config = dict(
    n_layer=19,
    d_model=256,
    n_head=2,
    n_kv_head=2,
    head_dim=128,
    d_mlp=256,
    vocab_size=5777,
    activation='geglu',
    norm='rmsnorm',
    norm_place='pre',
    norm_eps=1e-05,
    positions='rope',
    rope_base=53600.0,
    rope_fraction=1.0,
    qk_norm=False,
    attn_scale=0.0884,
    bias='none',
    tie_embeddings=True,
    parallel_block=False,
    init='orth',
    init_std_qkv=0.0392,
    init_std_o=0.0,
    init_std_up=0.0392,
    init_std_down=0.0,
    optimizer='soap_variant',
    lr=0.00367,
    lr_mult_up=0.644,
    beta1=0.95,
    beta2=0.95,
    lr_head=0.0101,
    grad_clip=0.5,
    warmup_steps=200,
    schedule='wsd',
    decay_fraction=0.674,
    decay_shape='linear',
    final_lr_fraction=0.05,
    batch_tokens=[32768, 65536, 131072],
    seq_len=1024,
    doc_mask=True,
    train_tokens=229100000,
    steps=3560,
    dataset='wikipedia_en',
)
Each number is 200 + 20 x the weight over the matrix's rms, rounded and kept within 0 to 999. Layers, rows and columns count from 0.

# layer 5 attention query, 256x256, rms 0.162, rows 164-218, columns 128-255
178,203,198,216,193,188,207,195,167,204,166,170,173,199,176,223,191,187,167,216,233,193,165,201,201,200,196,188,194,199,192,224,248,173,201,193,181,212,155,176,214,212,203,198,192,202,206,218,194,197,235,192,181,191,199,261,213,211,197,208,183,181,203,249,198,155,165,170,189,205,239,173,196,236,202,183,232,191,206,194,202,162,211,191,222,166,199,197,206,186,183,150,225,189,216,227,166,182,206,178,212,195,201,189,157,221,194,215,229,180,193,223,198,225,169,190,208,226,194,195,161,193,212,187,189,207,184,201
236,178,211,196,224,183,157,228,206,205,191,225,222,175,211,162,201,209,174,219,220,197,203,187,214,217,255,209,216,188,206,180,206,216,214,224,212,194,202,192,211,194,179,208,190,180,183,198,199,187,180,180,199,195,216,211,190,174,182,188,201,207,214,200,189,227,183,198,206,195,210,216,206,206,201,232,156,171,221,198,207,201,205,204,207,206,208,191,173,177,190,212,189,196,219,209,181,221,191,206,201,177,227,201,199,223,198,184,182,207,194,179,176,186,208,203,174,148,190,175,230,161,175,200,192,189,214,218
204,221,212,210,191,225,196,206,201,182,192,174,185,255,178,212,189,185,215,212,167,171,172,215,175,211,204,220,162,195,227,196,193,196,152,176,234,260,228,209,181,175,195,193,213,223,212,170,199,220,210,235,210,227,176,222,217,182,183,207,175,170,220,183,235,166,235,216,224,220,204,213,185,186,196,173,209,196,197,228,201,177,156,211,220,188,205,191,169,207,232,199,167,232,198,209,214,217,204,193,182,232,196,219,183,235,215,208,212,203,203,198,235,208,196,197,218,242,188,214,180,200,232,199,210,197,185,223
240,225,230,173,224,217,211,209,196,190,199,222,171,218,215,184,220,189,232,183,183,225,209,210,203,203,186,180,169,190,180,214,182,207,213,191,226,216,207,170,191,184,215,212,195,192,201,159,191,165,220,212,202,197,177,221,192,206,198,163,180,204,183,237,187,190,204,175,227,213,215,171,233,206,172,192,231,202,191,137,223,195,189,231,195,243,237,223,173,200,189,227,162,179,191,208,168,192,177,214,225,204,187,162,191,200,206,203,196,148,198,179,194,198,208,194,184,171,196,190,169,190,195,179,222,192,218,231
200,157,210,206,199,202,213,217,208,222,222,196,231,197,214,172,183,232,190,207,204,207,199,198,195,197,243,179,213,230,211,187,196,198,194,218,227,208,185,209,191,193,179,187,247,168,189,206,219,190,170,192,209,187,189,225,213,190,209,224,209,184,183,169,172,191,179,209,181,219,219,198,224,208,225,163,205,204,241,199,190,175,220,199,203,203,199,222,226,205,214,179,233,196,177,223,218,173,220,167,200,189,192,179,221,235,213,183,195,209,203,182,211,201,192,197,222,206,203,185,192,203,215,177,186,210,183,195
204,185,246,186,223,181,185,177,198,198,177,212,208,157,211,184,231,190,215,216,194,199,223,197,199,225,218,187,197,238,205,222,194,209,215,206,217,194,210,205,226,235,174,205,147,226,199,177,195,214,201,195,206,177,205,199,203,222,217,203,217,173,188,205,164,229,196,216,179,181,207,190,167,207,176,224,191,172,167,160,218,181,218,214,198,228,178,189,219,201,221,159,199,202,192,161,226,203,194,191,179,174,226,214,216,193,192,205,181,175,193,207,206,197,182,198,170,212,189,188,215,190,182,206,183,193,208,204
204,206,196,207,209,212,213,183,202,174,221,239,209,177,198,198,184,199,192,210,196,200,190,173,205,215,174,189,182,180,184,229,220,207,221,222,183,201,210,179,196,207,197,195,190,214,181,189,188,188,224,203,226,242,185,178,179,241,192,198,213,195,162,218,221,189,223,200,194,189,163,210,183,215,176,217,201,216,201,190,227,230,218,182,196,198,212,196,184,224,175,189,196,211,190,170,195,194,231,188,208,154,187,185,220,219,183,208,221,185,198,187,220,200,198,208,190,178,182,184,231,179,215,200,201,208,193,190
201,221,198,193,202,194,204,193,193,189,209,198,198,213,206,236,193,187,165,155,198,197,188,178,226,188,191,239,191,177,183,194,187,191,222,189,199,197,196,195,183,174,191,214,215,171,202,206,222,225,218,203,209,173,190,185,202,194,194,183,214,205,210,217,213,206,185,201,186,205,209,203,214,203,183,194,216,191,207,204,207,213,201,198,207,196,224,206,237,175,170,211,193,209,216,201,199,218,181,198,223,202,222,179,201,167,181,219,224,168,186,233,206,194,215,212,179,206,195,215,195,174,213,201,198,177,202,195
208,211,190,216,209,219,169,183,197,195,207,171,190,223,188,207,164,185,208,200,226,213,200,231,179,173,206,199,205,176,219,212,203,206,203,208,190,173,210,220,196,191,204,193,227,183,217,219,177,215,199,210,171,206,186,216,203,202,183,194,204,210,224,189,199,165,205,186,196,204,201,206,213,186,201,187,198,234,240,186,199,238,208,211,213,166,204,190,204,223,224,210,218,194,195,220,226,203,205,212,201,216,203,171,167,227,195,192,201,201,192,183,194,218,210,206,228,180,179,193,211,238,200,217,157,203,180,188
194,201,211,222,199,231,214,186,202,193,200,214,222,191,194,218,196,178,212,203,209,210,191,207,197,210,210,175,190,212,226,210,193,198,200,200,208,201,204,190,160,197,188,199,241,199,221,178,187,208,198,200,197,213,214,187,203,206,192,231,200,192,202,188,215,178,220,217,219,224,212,196,204,203,208,183,204,217,189,198,192,209,225,192,191,224,206,192,182,237,202,236,197,213,195,231,212,213,176,191,205,218,184,215,206,228,194,194,208,232,189,182,216,193,198,224,163,226,187,196,219,219,220,222,172,213,198,183
186,204,187,198,237,202,220,183,203,180,209,170,183,214,195,206,184,215,257,222,203,169,227,239,186,172,196,202,204,192,213,239,209,236,218,191,228,180,205,196,192,210,227,191,165,218,195,203,189,163,198,200,215,192,189,185,185,215,212,196,254,232,222,185,202,207,186,239,199,162,195,209,170,200,164,193,186,228,217,188,198,195,209,199,180,203,187,207,204,215,208,182,226,215,195,163,206,211,195,198,234,187,181,184,190,186,200,228,191,243,212,189,233,233,186,214,187,200,204,245,185,181,174,241,210,246,186,204
197,219,222,206,187,210,212,224,188,217,186,195,182,208,188,227,198,192,151,225,213,191,208,212,231,201,178,198,215,229,195,208,191,219,191,207,176,207,241,178,198,229,168,197,186,217,206,180,226,225,230,199,207,182,204,179,194,167,182,178,212,203,203,198,197,174,195,191,218,202,191,183,210,184,220,203,211,163,239,219,206,218,214,214,198,180,184,189,201,186,186,193,194,178,218,191,182,182,239,183,234,179,202,189,184,184,208,196,191,164,193,242,189,204,193,215,209,198,198,223,186,184,206,145,194,218,239,189
239,202,186,200,205,180,220,205,182,176,167,207,213,156,206,195,205,234,210,227,210,169,229,209,186,212,206,194,197,206,212,173,182,171,207,176,197,237,215,231,194,178,200,209,199,162,194,198,209,205,198,213,215,208,231,197,228,195,200,163,187,191,181,200,171,204,207,211,196,198,195,167,194,180,205,222,167,172,205,239,208,207,189,174,230,195,162,199,231,176,221,196,212,176,214,216,220,235,198,197,188,169,226,200,193,220,196,216,184,158,186,219,157,168,226,188,221,176,209,187,227,201,191,185,229,203,198,248
196,190,180,186,190,209,215,208,219,196,176,170,179,214,174,200,205,203,214,210,207,180,216,235,224,145,205,215,187,242,226,194,191,194,218,178,208,204,212,185,222,189,201,200,187,236,217,217,188,210,184,234,206,202,193,174,187,219,188,183,236,190,200,193,174,198,224,222,198,181,223,195,170,182,220,181,166,198,233,193,225,218,221,189,183,194,182,182,204,189,190,209,202,203,205,210,224,196,195,217,222,152,180,179,215,176,184,199,215,203,200,186,194,186,168,216,169,195,161,190,207,205,219,214,203,172,208,173
216,211,190,191,216,213,183,212,181,213,192,202,202,223,199,205,159,185,197,180,221,234,189,193,212,188,212,225,162,184,193,182,217,224,190,187,176,212,227,215,171,193,208,220,206,164,163,162,213,182,205,200,213,231,161,187,201,226,189,201,220,175,176,194,234,173,217,197,223,211,246,196,230,185,213,166,231,203,212,234,167,208,161,192,260,231,201,225,196,168,195,218,209,203,217,243,200,206,234,192,196,193,203,213,198,217,196,176,185,219,200,200,216,214,217,187,225,207,211,226,203,251,218,173,182,232,144,171
215,189,206,194,220,208,211,216,184,192,204,186,186,205,223,183,190,171,185,194,206,198,221,200,217,196,215,174,162,235,198,226,208,179,186,182,190,190,207,237,188,200,160,201,178,201,176,208,176,188,203,222,205,193,182,192,208,216,196,175,185,193,193,175,202,208,205,198,161,194,228,188,183,203,199,196,195,230,229,206,227,187,208,199,160,204,214,172,216,239,188,194,224,164,185,235,200,200,184,203,189,180,216,182,187,193,193,225,212,183,190,141,171,212,212,198,198,211,211,208,173,190,239,225,218,213,199,188
204,228,222,228,200,212,204,202,193,212,201,179,208,236,192,182,203,184,221,205,196,196,184,190,156,177,187,205,202,158,177,188,232,172,182,208,191,214,240,229,214,204,210,185,255,217,196,202,198,207,211,217,235,206,207,184,225,203,204,243,206,210,190,180,161,197,226,209,189,220,203,229,223,201,217,197,183,202,189,206,194,204,161,195,200,207,232,201,185,207,222,198,148,222,169,195,208,207,182,164,151,221,200,197,195,202,195,183,204,227,228,170,227,191,195,191,259,175,190,179,202,206,219,197,188,219,218,206
187,233,184,223,175,213,223,202,196,199,209,214,191,189,184,230,204,190,168,181,165,223,190,150,205,224,182,247,193,186,166,182,183,191,176,193,219,204,189,166,203,191,198,194,201,204,179,177,201,213,214,181,215,170,167,206,194,179,207,167,226,193,196,180,184,182,189,193,194,173,168,197,196,188,174,215,216,211,163,187,216,171,217,205,213,200,246,190,182,193,187,176,219,184,215,164,207,185,198,225,243,214,191,187,226,211,215,214,217,188,154,225,215,200,212,208,175,189,231,228,191,180,194,168,236,205,221,201
227,226,212,196,179,195,212,204,204,186,199,178,201,212,194,209,218,203,219,184,181,203,193,202,178,191,200,235,215,212,204,183,198,210,207,185,200,201,199,222,179,182,195,202,201,195,215,168,213,200,201,213,207,209,214,193,210,150,198,233,169,188,202,176,196,187,213,185,219,201,174,210,219,192,219,220,186,211,191,210,220,209,172,242,212,214,226,191,169,206,202,205,198,211,198,198,170,198,219,211,188,257,182,212,190,206,182,199,203,175,204,209,187,217,211,211,189,186,196,217,212,198,197,169,212,204,212,226
217,193,223,206,213,187,199,231,208,182,191,211,193,187,187,209,194,206,207,224,180,206,206,213,214,175,203,163,214,175,214,218,206,201,187,201,194,245,180,227,177,212,166,201,183,184,177,185,201,230,225,211,198,213,193,188,213,168,210,214,170,165,177,198,201,195,215,184,200,222,207,189,207,198,208,166,223,212,225,154,232,208,186,201,176,210,233,213,218,212,201,210,188,177,199,191,196,198,213,203,219,170,183,204,162,214,196,162,205,186,175,194,179,199,190,199,225,190,182,195,227,223,233,160,194,201,191,216
215,188,201,201,187,226,181,181,192,215,208,197,216,200,203,201,178,222,222,202,250,195,227,187,195,209,194,176,209,165,202,165,194,197,207,202,187,179,167,241,223,211,208,182,220,154,195,213,185,207,169,164,177,197,214,201,210,208,223,224,221,216,197,164,205,241,207,211,188,219,171,213,219,207,205,212,165,190,190,234,182,230,182,190,235,223,160,210,186,209,210,206,188,173,216,191,221,237,213,202,168,240,214,193,189,224,203,189,204,221,199,240,193,213,174,192,202,180,188,174,209,195,202,189,202,198,206,225
185,172,220,209,202,204,248,212,206,185,200,216,221,178,197,205,182,173,193,218,200,188,198,198,199,207,187,188,210,231,228,167,211,192,198,187,227,192,179,186,209,198,180,200,231,208,199,206,199,221,197,209,200,233,212,210,182,214,189,235,184,220,202,199,215,194,199,208,190,210,218,196,176,207,206,179,227,185,198,226,167,198,190,205,199,221,200,211,232,229,192,185,198,221,225,212,218,213,215,224,211,182,208,232,215,227,186,182,195,167,174,188,197,205,201,177,195,223,213,210,193,203,221,197,228,222,177,188
221,226,208,218,169,183,178,195,208,210,184,214,226,212,217,217,191,204,170,216,203,170,210,192,237,182,193,217,173,178,174,191,200,195,176,201,206,148,213,198,219,211,202,218,183,208,200,189,190,207,190,195,182,217,199,169,201,187,233,195,217,201,221,236,172,195,194,208,202,218,201,196,184,199,177,227,185,205,219,235,211,188,205,237,210,211,198,193,236,229,224,190,267,191,243,226,201,237,197,203,225,172,185,214,178,184,182,192,191,175,189,194,200,206,178,214,205,195,224,228,207,193,184,198,176,179,183,209
207,190,201,211,207,169,245,209,224,221,218,217,215,191,204,194,196,186,196,196,174,232,169,197,190,204,218,179,223,196,196,208,200,202,164,215,237,198,193,171,194,221,207,184,201,216,213,229,199,178,170,222,180,214,182,221,196,199,206,250,168,186,211,209,176,207,227,191,227,243,197,173,242,223,218,199,226,205,193,151,185,191,189,221,187,188,217,212,196,204,217,186,198,206,166,185,177,199,249,201,216,174,165,225,192,206,242,192,184,235,195,173,206,201,192,182,222,252,196,194,189,189,168,195,174,207,226,188
188,186,198,200,203,206,200,217,211,167,201,191,181,178,200,220,175,181,215,195,214,195,177,204,203,206,187,160,194,213,219,208,210,189,196,193,203,199,185,194,183,218,198,205,198,186,183,199,180,218,188,198,192,239,178,211,181,214,191,206,198,215,203,194,203,199,205,191,190,225,197,175,177,186,208,151,201,240,220,203,180,210,182,179,213,216,186,216,201,209,202,199,203,210,216,207,210,183,219,181,210,167,201,194,225,188,204,208,212,189,178,188,210,192,208,208,192,221,186,195,188,217,222,205,198,214,198,182
187,199,226,218,212,198,206,202,184,189,209,192,200,189,202,185,201,206,166,200,159,205,205,209,187,217,157,162,183,233,217,213,186,203,175,192,205,222,205,171,193,191,183,185,172,218,189,193,206,209,220,213,241,203,190,193,212,192,212,226,187,196,198,212,222,189,196,210,186,210,219,176,187,218,215,194,214,222,194,209,194,200,233,203,149,186,206,203,201,215,179,198,185,201,189,197,200,199,197,182,211,179,175,194,200,182,195,213,230,194,195,189,210,208,209,206,184,201,212,227,199,205,210,195,198,229,202,193
180,202,206,198,212,223,218,207,182,198,191,207,191,162,197,194,196,208,201,190,222,189,182,215,204,197,228,201,192,223,205,207,194,215,188,205,208,202,196,193,183,212,217,183,209,186,211,198,189,213,193,164,207,245,200,215,191,204,198,163,213,202,212,169,214,183,232,193,198,201,237,177,196,184,212,211,192,217,207,222,197,190,184,179,230,176,206,205,209,239,204,213,191,195,181,209,215,213,182,185,201,175,197,180,215,202,197,224,183,199,175,205,221,185,212,153,217,236,181,184,173,199,205,192,232,218,207,201
195,222,206,200,213,181,183,191,190,214,192,190,202,207,212,233,172,158,204,192,201,209,193,209,181,185,174,217,213,213,201,238,191,210,195,209,191,192,200,201,223,195,193,255,169,240,214,197,227,204,209,191,243,190,182,159,195,207,183,179,217,231,184,205,198,205,166,215,199,184,206,219,169,193,211,244,168,211,206,193,188,181,214,205,209,185,169,204,168,161,166,206,190,188,232,188,203,169,154,176,214,218,177,221,197,212,206,240,199,159,187,251,185,202,214,214,170,192,203,174,169,187,211,197,198,179,221,199
190,177,180,191,205,213,183,199,188,205,191,194,204,196,219,222,180,215,198,232,197,183,224,207,193,182,211,160,207,204,217,230,239,214,191,186,203,193,183,206,200,185,222,160,213,176,198,211,190,191,177,193,190,192,172,207,174,198,217,203,189,186,179,213,209,226,205,200,182,175,214,189,173,205,179,161,212,201,230,195,173,227,205,160,207,198,186,177,198,172,199,207,202,208,199,210,205,212,213,167,208,209,186,214,180,195,200,179,226,205,207,193,198,201,205,220,178,192,181,149,212,224,179,205,191,217,228,184
199,191,190,204,201,192,217,202,202,194,190,207,195,168,194,211,215,217,201,204,231,190,192,178,194,217,191,167,220,200,192,183,193,193,194,227,209,202,203,209,183,232,213,199,230,180,168,205,208,220,192,205,202,236,207,203,194,224,212,211,202,220,216,189,188,238,191,214,192,195,190,189,174,228,198,170,218,176,185,181,192,184,218,151,199,203,183,202,223,195,197,204,194,195,188,184,237,212,200,173,209,181,193,220,215,193,171,227,191,193,192,217,220,197,186,190,210,190,195,178,198,203,213,216,215,196,201,213
228,214,218,212,219,200,213,194,163,186,202,165,202,178,190,194,209,185,188,236,201,233,176,199,215,203,187,186,196,194,204,208,183,220,214,195,215,235,222,184,140,211,238,209,206,236,180,170,207,210,176,224,228,227,208,206,210,195,146,226,163,218,183,201,185,204,216,213,213,238,221,148,230,222,198,241,208,182,194,186,232,177,157,229,205,221,196,200,191,190,210,230,190,205,212,217,207,225,219,214,213,201,169,219,203,199,181,235,199,192,193,202,216,185,197,182,222,181,161,210,190,196,192,179,187,219,182,213
197,209,197,208,191,188,219,198,181,192,204,214,186,178,186,192,215,183,172,166,218,205,180,182,227,211,179,207,211,208,212,182,180,217,165,226,186,208,211,156,215,199,189,231,157,225,212,217,191,191,233,197,207,216,200,205,208,220,183,197,154,215,191,208,205,174,222,161,176,224,189,194,192,176,238,195,227,218,191,167,185,182,194,209,197,189,209,197,194,218,153,210,194,185,201,213,197,206,189,191,233,188,197,204,173,216,191,219,209,189,159,160,182,162,175,211,217,179,196,158,224,185,204,188,204,166,201,214
199,213,231,222,226,220,182,214,184,210,197,208,199,189,209,143,199,203,187,208,192,193,204,213,217,188,221,182,201,184,206,194,187,179,185,210,201,224,202,203,180,189,193,184,205,209,207,205,185,196,216,207,202,206,206,210,234,185,189,181,178,198,200,190,192,209,213,207,183,197,216,216,204,206,214,181,214,205,211,207,224,216,159,196,175,186,193,203,180,208,217,227,182,188,207,199,184,198,199,194,201,194,198,195,162,231,223,195,206,191,168,189,175,195,179,192,222,206,189,185,209,218,209,191,189,194,211,193
191,210,219,228,194,228,185,201,184,189,251,206,207,190,211,116,195,145,199,176,222,225,175,203,210,213,178,193,204,211,196,180,205,194,188,207,212,184,260,183,145,206,174,206,224,220,218,188,203,195,197,230,182,180,213,181,218,172,224,186,179,174,199,199,190,206,179,207,196,193,198,220,217,188,216,177,202,192,212,228,221,187,192,212,195,184,219,181,181,203,186,178,198,231,202,173,198,217,201,195,175,218,211,174,180,231,238,210,204,198,227,208,221,185,184,195,205,227,225,170,173,200,202,212,169,188,234,160
178,214,179,230,223,174,226,228,185,203,216,209,222,218,213,203,183,192,182,200,206,176,197,223,173,173,195,198,179,189,192,260,190,201,178,212,185,209,200,201,224,175,211,205,177,231,222,217,178,218,188,204,203,205,177,217,196,206,209,226,213,203,208,215,207,193,220,191,214,177,208,195,218,222,173,193,207,202,203,205,165,220,200,174,206,177,196,186,219,170,196,196,211,186,220,185,177,187,176,210,192,227,192,213,198,216,195,184,226,217,223,178,213,203,198,155,182,222,172,183,197,198,198,219,203,201,207,158
189,224,201,182,197,247,196,223,213,185,197,207,203,197,182,223,186,187,202,219,211,224,205,207,191,221,203,220,171,188,192,195,151,204,211,232,230,178,214,200,197,177,202,208,196,227,201,210,183,201,181,212,202,188,228,207,212,241,166,145,221,250,189,185,203,206,191,198,192,221,213,193,226,208,216,191,207,178,214,195,217,171,238,198,199,213,191,232,177,191,216,206,186,189,182,179,197,210,219,205,197,201,205,182,211,191,191,228,175,203,204,207,195,176,195,220,167,198,216,189,157,209,198,194,207,167,206,204
208,169,239,190,209,197,179,191,202,189,202,123,175,208,194,207,185,205,198,173,201,191,186,205,209,192,165,203,193,219,228,178,200,194,189,187,185,173,175,184,163,176,199,220,226,220,220,212,203,197,191,169,179,211,194,170,172,216,239,218,173,211,209,188,185,196,223,189,185,201,189,197,190,181,209,209,191,194,187,228,239,174,195,212,222,196,200,237,217,213,183,196,226,186,226,187,194,209,210,215,213,187,190,209,204,207,171,211,213,167,176,237,229,209,223,195,183,190,159,209,183,180,181,149,169,190,186,172
181,220,204,235,199,178,216,212,209,194,187,221,169,152,191,209,199,206,157,184,174,231,194,183,192,209,182,155,209,180,194,192,207,213,202,207,193,204,197,159,189,209,207,180,193,184,227,219,222,218,191,179,189,188,206,188,188,169,228,206,165,198,182,215,209,212,221,220,198,226,193,202,219,204,195,199,209,197,167,204,203,166,224,199,173,177,220,193,232,235,157,196,214,207,200,200,211,207,189,197,216,191,165,210,184,201,209,212,226,203,211,196,204,208,222,221,200,203,215,212,214,200,166,179,216,215,215,203
182,222,218,204,178,170,197,195,188,233,203,191,183,212,186,173,199,172,257,208,204,221,207,216,227,175,212,213,200,219,184,181,242,206,194,201,199,213,197,216,245,212,184,172,179,199,201,179,202,198,240,184,176,214,218,197,212,192,211,155,222,222,211,197,182,201,233,209,229,177,210,209,168,184,184,189,214,205,213,204,186,232,178,210,200,198,203,199,185,196,202,175,180,199,202,166,240,239,182,207,160,217,179,226,235,208,213,228,213,197,192,214,178,230,204,207,222,142,248,240,179,237,203,209,225,223,218,186
203,183,185,172,234,208,187,193,195,191,202,175,204,219,200,214,207,198,214,225,161,224,204,201,187,208,211,207,189,218,188,222,196,176,207,190,213,200,199,212,209,173,188,208,201,192,177,221,211,187,188,232,216,200,157,207,205,193,204,225,225,168,172,210,176,206,192,209,206,200,200,228,219,202,195,232,160,175,204,179,200,212,217,182,186,198,199,192,223,180,225,203,206,205,213,201,190,200,212,217,170,197,212,199,176,212,226,188,204,211,209,218,219,190,223,190,214,196,193,184,196,189,186,221,169,180,203,181
215,158,199,224,218,191,200,170,196,203,198,191,197,205,196,164,196,234,174,241,193,205,217,222,193,202,218,221,128,175,219,182,194,181,176,186,181,172,208,199,173,197,203,183,217,210,231,193,189,157,172,231,150,223,293,211,212,199,212,218,181,253,251,217,210,208,195,185,219,202,180,198,207,228,181,204,241,198,226,189,172,191,177,203,231,221,184,226,207,232,227,206,218,189,183,199,226,208,202,236,206,195,239,213,247,174,183,186,174,183,227,176,212,194,199,206,195,211,188,220,231,186,184,191,233,199,170,185
188,206,172,190,194,178,191,216,193,199,165,196,224,169,207,196,221,174,227,188,223,204,192,167,184,178,203,195,193,221,150,213,175,217,228,235,186,203,229,211,175,181,193,179,182,181,163,208,230,220,190,193,223,241,158,229,202,214,189,206,259,213,202,190,196,202,168,206,182,216,185,189,220,199,188,209,197,175,154,178,171,179,222,158,199,201,202,237,245,214,167,236,194,222,201,205,235,192,161,181,212,207,213,202,208,197,206,186,189,202,178,188,211,201,216,201,219,204,232,198,216,181,196,188,203,208,203,185
183,202,157,166,182,218,202,206,180,224,187,177,190,153,206,183,199,187,228,217,226,150,241,181,179,206,210,176,170,189,210,210,201,166,190,193,235,188,222,203,193,160,194,211,155,198,187,219,181,182,214,185,194,196,194,212,251,214,198,199,160,179,183,218,197,205,145,192,216,202,181,232,200,204,191,228,206,184,221,205,241,226,215,170,186,172,213,172,182,216,200,212,206,164,205,209,155,229,214,185,183,192,210,171,183,214,165,221,206,199,234,234,197,234,196,199,199,172,204,193,219,199,202,224,185,201,196,201
193,180,183,173,194,222,187,195,209,188,208,155,245,205,187,190,194,189,226,198,186,210,171,190,193,197,197,180,193,229,226,159,193,198,196,197,174,171,183,178,201,190,211,194,201,184,197,223,194,199,192,208,234,187,206,206,176,235,153,203,227,207,195,179,199,217,171,208,174,211,225,186,194,160,210,193,180,226,192,202,174,203,177,187,178,243,213,209,164,180,207,196,203,213,202,210,212,193,202,187,222,205,205,241,196,207,209,192,164,210,184,230,246,192,228,210,180,215,224,174,221,208,167,213,177,197,189,182
196,186,164,201,179,205,163,194,240,204,204,170,208,203,190,237,185,207,173,227,190,202,207,172,209,193,246,181,165,238,188,240,182,170,224,183,210,186,153,168,211,181,188,172,187,189,211,237,169,222,170,199,183,191,210,201,180,203,194,177,205,217,205,205,196,228,242,216,190,210,198,206,193,155,194,165,205,196,235,215,213,195,223,160,173,217,220,183,186,207,228,159,246,159,244,215,230,192,183,221,186,176,201,165,208,205,172,208,188,201,201,209,186,197,203,191,175,188,212,157,255,214,233,251,217,238,174,222
153,231,168,178,193,160,208,179,207,191,190,187,219,188,174,191,179,217,201,200,215,201,208,167,193,166,181,206,196,181,168,165,171,190,220,186,188,188,200,189,175,219,211,180,194,203,190,197,162,202,200,189,188,216,202,228,173,218,241,217,217,194,235,246,216,219,190,193,199,220,201,191,216,211,193,175,240,181,170,198,181,157,232,196,203,231,212,230,205,209,174,219,179,198,214,201,203,213,189,205,196,217,224,192,232,183,204,198,180,191,177,210,213,217,193,201,218,187,231,217,195,206,205,205,187,215,239,213
188,211,234,205,179,237,201,197,186,193,203,180,188,190,219,214,189,182,217,202,191,176,188,186,167,194,159,169,184,200,204,192,243,232,206,222,190,216,207,189,191,208,233,218,196,180,195,207,220,213,178,229,180,210,236,207,188,175,210,204,188,204,161,228,198,208,190,173,189,204,188,186,225,179,214,191,201,205,167,221,201,144,198,235,163,266,207,186,197,189,182,204,192,212,189,188,194,201,187,183,201,186,214,233,184,182,189,205,179,190,161,253,239,170,219,195,210,176,209,227,226,171,185,168,198,169,199,155
211,187,196,254,194,208,198,205,184,192,166,187,221,202,210,233,182,232,173,228,181,189,236,206,184,187,176,185,179,139,218,220,183,216,207,222,246,210,218,197,224,169,209,175,208,196,214,201,206,191,176,181,236,165,208,150,214,214,217,201,200,235,216,216,205,234,212,174,211,197,204,212,266,217,198,239,177,170,224,231,221,247,201,198,223,187,181,207,167,204,206,216,228,159,201,180,192,175,213,181,226,179,222,199,184,198,212,226,179,183,205,201,168,170,197,208,205,177,124,227,165,176,225,162,168,173,177,169
182,194,238,173,216,192,217,193,174,172,192,156,194,204,210,206,164,183,224,194,235,251,196,191,195,179,179,151,182,182,186,203,190,147,217,206,216,195,208,183,180,187,185,208,202,202,162,239,217,204,169,213,188,218,178,244,210,217,234,205,210,228,184,224,216,234,194,180,199,212,212,182,224,190,176,206,178,165,243,160,207,178,175,184,232,214,272,184,209,210,196,181,227,216,188,156,260,183,216,208,146,174,195,190,210,190,206,205,157,159,202,246,219,186,238,194,203,148,223,232,180,214,224,220,167,229,185,178
198,207,214,254,286,217,213,199,176,196,234,206,163,195,187,154,202,197,203,200,192,237,222,201,205,206,257,202,233,169,204,215,200,202,189,202,197,229,201,192,190,190,188,182,186,183,221,216,196,184,227,208,194,203,174,210,194,202,207,211,180,204,229,190,209,201,212,180,202,205,231,204,230,226,164,219,194,202,197,193,204,216,170,204,233,169,211,179,252,215,196,214,205,181,209,221,165,207,204,249,187,241,208,217,190,255,220,232,210,221,201,199,215,195,200,157,217,192,184,173,194,234,216,213,205,210,206,197
209,227,222,237,156,219,212,186,193,195,190,184,170,216,227,222,195,190,239,200,200,179,230,203,180,181,223,209,202,204,214,179,219,191,184,143,186,224,183,189,183,207,253,188,207,183,219,149,183,194,192,228,147,183,168,200,172,174,235,162,191,242,202,222,191,200,209,204,216,208,170,200,185,195,174,208,235,252,216,197,217,222,154,189,228,162,214,174,172,175,193,201,178,207,196,200,191,212,193,213,196,205,152,206,212,214,189,194,266,215,211,241,213,235,176,193,186,174,160,191,189,226,201,208,204,232,226,202
203,198,190,192,222,230,180,155,248,193,185,179,201,215,199,236,188,237,227,217,159,174,212,200,167,186,182,199,205,208,181,203,229,204,225,174,232,183,178,205,185,163,225,160,222,198,197,162,220,231,155,224,214,201,220,162,195,180,202,195,201,242,186,197,178,238,225,225,172,202,226,234,218,187,217,216,183,192,205,234,233,236,195,227,201,185,196,188,173,211,249,185,193,241,200,216,221,225,220,179,175,178,180,229,216,173,180,198,207,190,231,199,185,179,204,184,197,185,205,165,227,201,162,202,196,184,220,201
215,181,203,229,212,235,184,221,194,230,241,191,220,208,236,198,194,194,198,228,190,206,202,207,226,152,193,194,242,187,196,194,163,223,219,233,204,206,219,228,212,185,195,210,215,200,200,203,156,206,228,238,238,195,200,187,211,195,174,188,241,210,156,207,206,220,211,218,212,193,218,193,215,199,187,189,225,218,244,213,197,228,213,177,178,206,175,233,164,186,232,212,184,147,189,211,179,188,191,194,196,204,235,178,176,202,250,202,214,218,187,226,207,175,138,188,199,183,187,231,150,181,199,199,183,183,190,198
239,209,190,172,197,190,195,209,172,179,224,207,169,238,183,222,235,237,243,225,235,194,202,209,191,174,201,217,158,257,138,224,160,209,210,232,197,185,267,170,187,226,227,212,194,193,197,187,219,215,184,225,182,200,195,202,163,213,177,196,243,207,209,206,190,219,199,219,203,215,242,149,251,188,191,197,247,233,185,184,205,180,192,183,202,208,202,188,215,182,208,204,224,186,153,227,197,250,193,211,185,197,190,229,220,195,174,211,194,236,216,216,240,185,180,167,187,179,186,198,208,194,165,247,185,201,195,183
214,213,212,218,169,187,173,215,165,213,174,228,181,207,201,227,198,186,152,173,198,171,243,165,189,192,188,217,199,146,193,194,180,248,195,246,209,133,182,205,243,183,194,191,204,200,222,207,206,196,199,180,206,213,177,188,202,189,205,193,184,191,156,162,241,226,217,205,203,203,226,200,206,198,210,215,189,211,168,203,183,230,219,189,239,177,212,194,201,223,203,192,193,222,191,180,217,201,205,176,212,206,225,216,185,183,176,234,195,223,189,187,184,211,172,182,215,188,193,204,174,187,208,200,204,199,166,202